config.yaml
num_hidden_layers: 13
intermediate_size: 1792
qk_norm: true
attn_scale: 0.125
init: "normal"
decay_fraction: 0.736
final_lr_fraction: 0.02
doc_mask: true
Each number is 128 + 24 x the weight over its row's rms, rounded and kept within 0 to 255. Layers, rows and columns count from 0. The size above them is the row's rms in percent of the matrix's.

# layer 5 MLP up, 1792x448, rms 0.0625, rows 1522-1527, columns 336-447
size [ 94 103 101  98  97 102]
[[ 97 119  95 156  98  95 144 106 141  58 112 128 106 125 120 107 131 122 102  88 118 129 100 167 119 120 167 124 115 123 164 158 126  96 154 112  91 106 136 124 112 130 117 140 134 121 126 133 124 159 129  79 113 152 118 160  66 143 132 111  99 157 117 140 161 140 171 115 121 122 133 166 102 139 142 147 115 120  83 107 135 115  66  96 168 132 137 106 104 128 127 149  68 112 107 115 180  96 121  87 153 130 128 117 101 114 133 131 134 147  93 134]
 [152 146  99 105 154  92 152 137  90 117 132 153 118 121  84 133 121 142 147 123  83  99 103 120  85  98 164 108 125 114  83 147 166 122 129 154 115  82 144 151  92 156 128  71 133 143 135 113 197 133 133 145 169 116 132  96 144 121 138 134 113 132 143  81 177 110 120 126 103 115 144 133 153 131 142 141 128 125 120  98 135 111  96 113 173 110 138 117 130 107 128  82  83 132 116  97  89 124 134 123 112 113 148  94  69 144  94  70 145 141 130  93]
 [122 111  91 128  74 149 134 117 137 126 142 132  97 143 109  99 124 153 128 158 135 122 111 176 135 122 168 113 146  86 100 171 122 127  97 145 154 109  97 182 148 182 114 122  89 121 119  99 125 118 124 128 155 140 119 110 136 172 131 123 119  89 102 115 143 178  82  96 109 125 175 172 131 127 156 151  95 115 160 133 147  79  99 149 140  94 171 112 131  90 116  94 107 126 128 156 110 141 175 146 149  97 104 113 109 137 118 135 114 105 130 136]
 [114 149 158 174 108 163 132 128 120 144 152 117 133 123 109 162 123 113 157 177  41 183 113  74 117 115 125  69 145  93 139 146 166 129 122 123 140 101 138 140 122 136 103  98 101 135 122 101 157 102 163 156 140 145 135 142 143 117 100 130 114 148 119  99 165 105 138  94 134 112 130 114 142 143 122 151 138  87 127 116 114 116 129 102 150 130 133 124 143 110 165  86 174 161 147 126 107 158 124 139 119 151  92 157 112 152 119 105 138 157 141 113]
 [139 125 135 143 105 127 130 145  64 148 178 185 131 104 120 134 114 110 146 149 135  97 125 161 110 121 156 131 132  97 122 131 115 129 131 159 152 141 155 139 100 132  80 133 125 105 138 107 112 151 137 131 156 154 139 114 142 151  90  81  88 116 121 168 125 140 131 112 114 139 107 113 171 129 113  90  97 144 147  96 112  69  78  76 109 135  87  99 121 153 106 112 125 115 113  99 138  82 125 183 164 178 143 138 120 135 122 114 158 132 138  97]
 [126 138 128 102 188 138 104 142 134  94 149 115  88 114 174 139 127 149 144 135  54 115 116 108 151 146 146  95 118 106 128  87 118 135 144 121 141 159 110 138 126 104 167 119 121 101 134 110 119  99 151 121 136 129 159  92 127 155 142 109 108 106 100 137 130 114 147 145 104 133 145 175 133 111 114 154 120 127 144 145 177 143 120 111 142 115 159 137 122 132  95 107 129 123 147 133  95 119 105 141 156 183 155 133 145 106 108 119  94 156 133 134]]
# layer 5 MLP down (transposed), 1792x448, rms 0.0985, rows 1522-1527, columns 336-447
size [ 91 102 109 103  99 104]
[[169 153 163 129 145 147 154 139 104 159 138 149 135 153 162 114  90 124 163 137 150 149 134 116 150 185 147 115 137 114  92 109 138 160 156 142 169 154 147 107 112  96 163  76 137 131 103  99 181 135 121 113 163 121 144 135 143 147  86 146 167 111  94 109  90 130 131 133 127  88 123  91 150 148 160 138 130 135 143 126 114 112 121 155  83 135 139 157 167 120 124 110 142 141 129 132 113 111 128 136 103 127  99  98 163 154 118 126 112 111 148 113]
 [118 121 111 149 158 135 137 136 158 168 106 126 123  86 131 139  97  99 112 138 138 127 114 122 155 186 110 100 130 111 187 125 134 133 125 113 109 106 127 101 109 148 144 144 129 114 112 112  99 128 107 190 121 111 140 160 109 166  97  72 152 159 106 106 113 113  70 110 136 143 117  93  90 168 112  93 115 101 134 143  92 120 122 149 124 106 117 151 132 109  92 141 122 128  93 136 126 142 118 135 111 157  79 158 146 146 123 145 134 129 150 136]
 [138 129 134 115 130 129 147 120 136 174 110 151 170 134 127 131 145 128 101 108 155 159  88 101 127 149 139  94 123 158 115  99 158 127 136 148 137 118 102 124 142 119 158 125 153 135 135 140 123 149 174 160 142 101 119 100 139 104 129 170 128 109 163 139 102 100 135 173 139 106 128 164 107 145 168 128 155 120 111 129 130 119  80 115  86 161  54 153 189 156  99 126 130 116 124 110 141 137 101 117 113 191  93 130 104 116  93 136 158 156 122 142]
 [ 95 130 114 101 130 143 144 101  84 131 109 159 150 145 150 109 146 105 126 145 126 114 144 104  98 129  99 138 100 138  67 119 152 155 136 126 121 123 157 143 170  82 137 140 125  94 136 132 109 118 116 131 139 180 142 121 114 148 131  99 127 126 119 118 100 149 139 108 125 173 141 153 123 110  91  81 153 124 147 116 139 135 118 116 122  97 124 124 119 118 106 109 120 121 124 111 154 136  87  98 117 147 122 148 128 117 112 129 111 116 153 119]
 [143 128 181 135 160 123 129 121 142 114  82 119 163  75 111 130 121 143 152 106 103 124 131 122 134 137 103 129 144 140 103 121 140 122 100 101 134 117  81 137 129 110 150 159 158 145  96  81 126 170 144 140 110 130 110 124 161 113 130 162 119 124  89 141 106 123 114 145 162 137 107 155 105  93 128 106 122 113 121 112 118 145 150 134 106 146 176 132 182  68 107 135 123 139 142 109 150 147 150 104  67  85 122 136 139 130 102 128 111 125 122 153]
 [ 93 124 129 164  80 120 134 116 140 134  73 146 158 143  64 109 144 154 112 129 145 104 123 151 152 118 119 119 121 141 145 165 115 126 120 117  79 144 157  93 124 139  96 117 111 147  99 139 150 141  90 135 132 170  97 168 117 118 119 129 146 121 125 143 139 135 129 148 130 129  87  87  83 178 131 113 165 155 103 121 128 114 129 140 102 123 121 180 133 165 156 129  92 128 127 119 159 108 151 126 146 116 152 135  97 133 151 124 141 117 103 124]]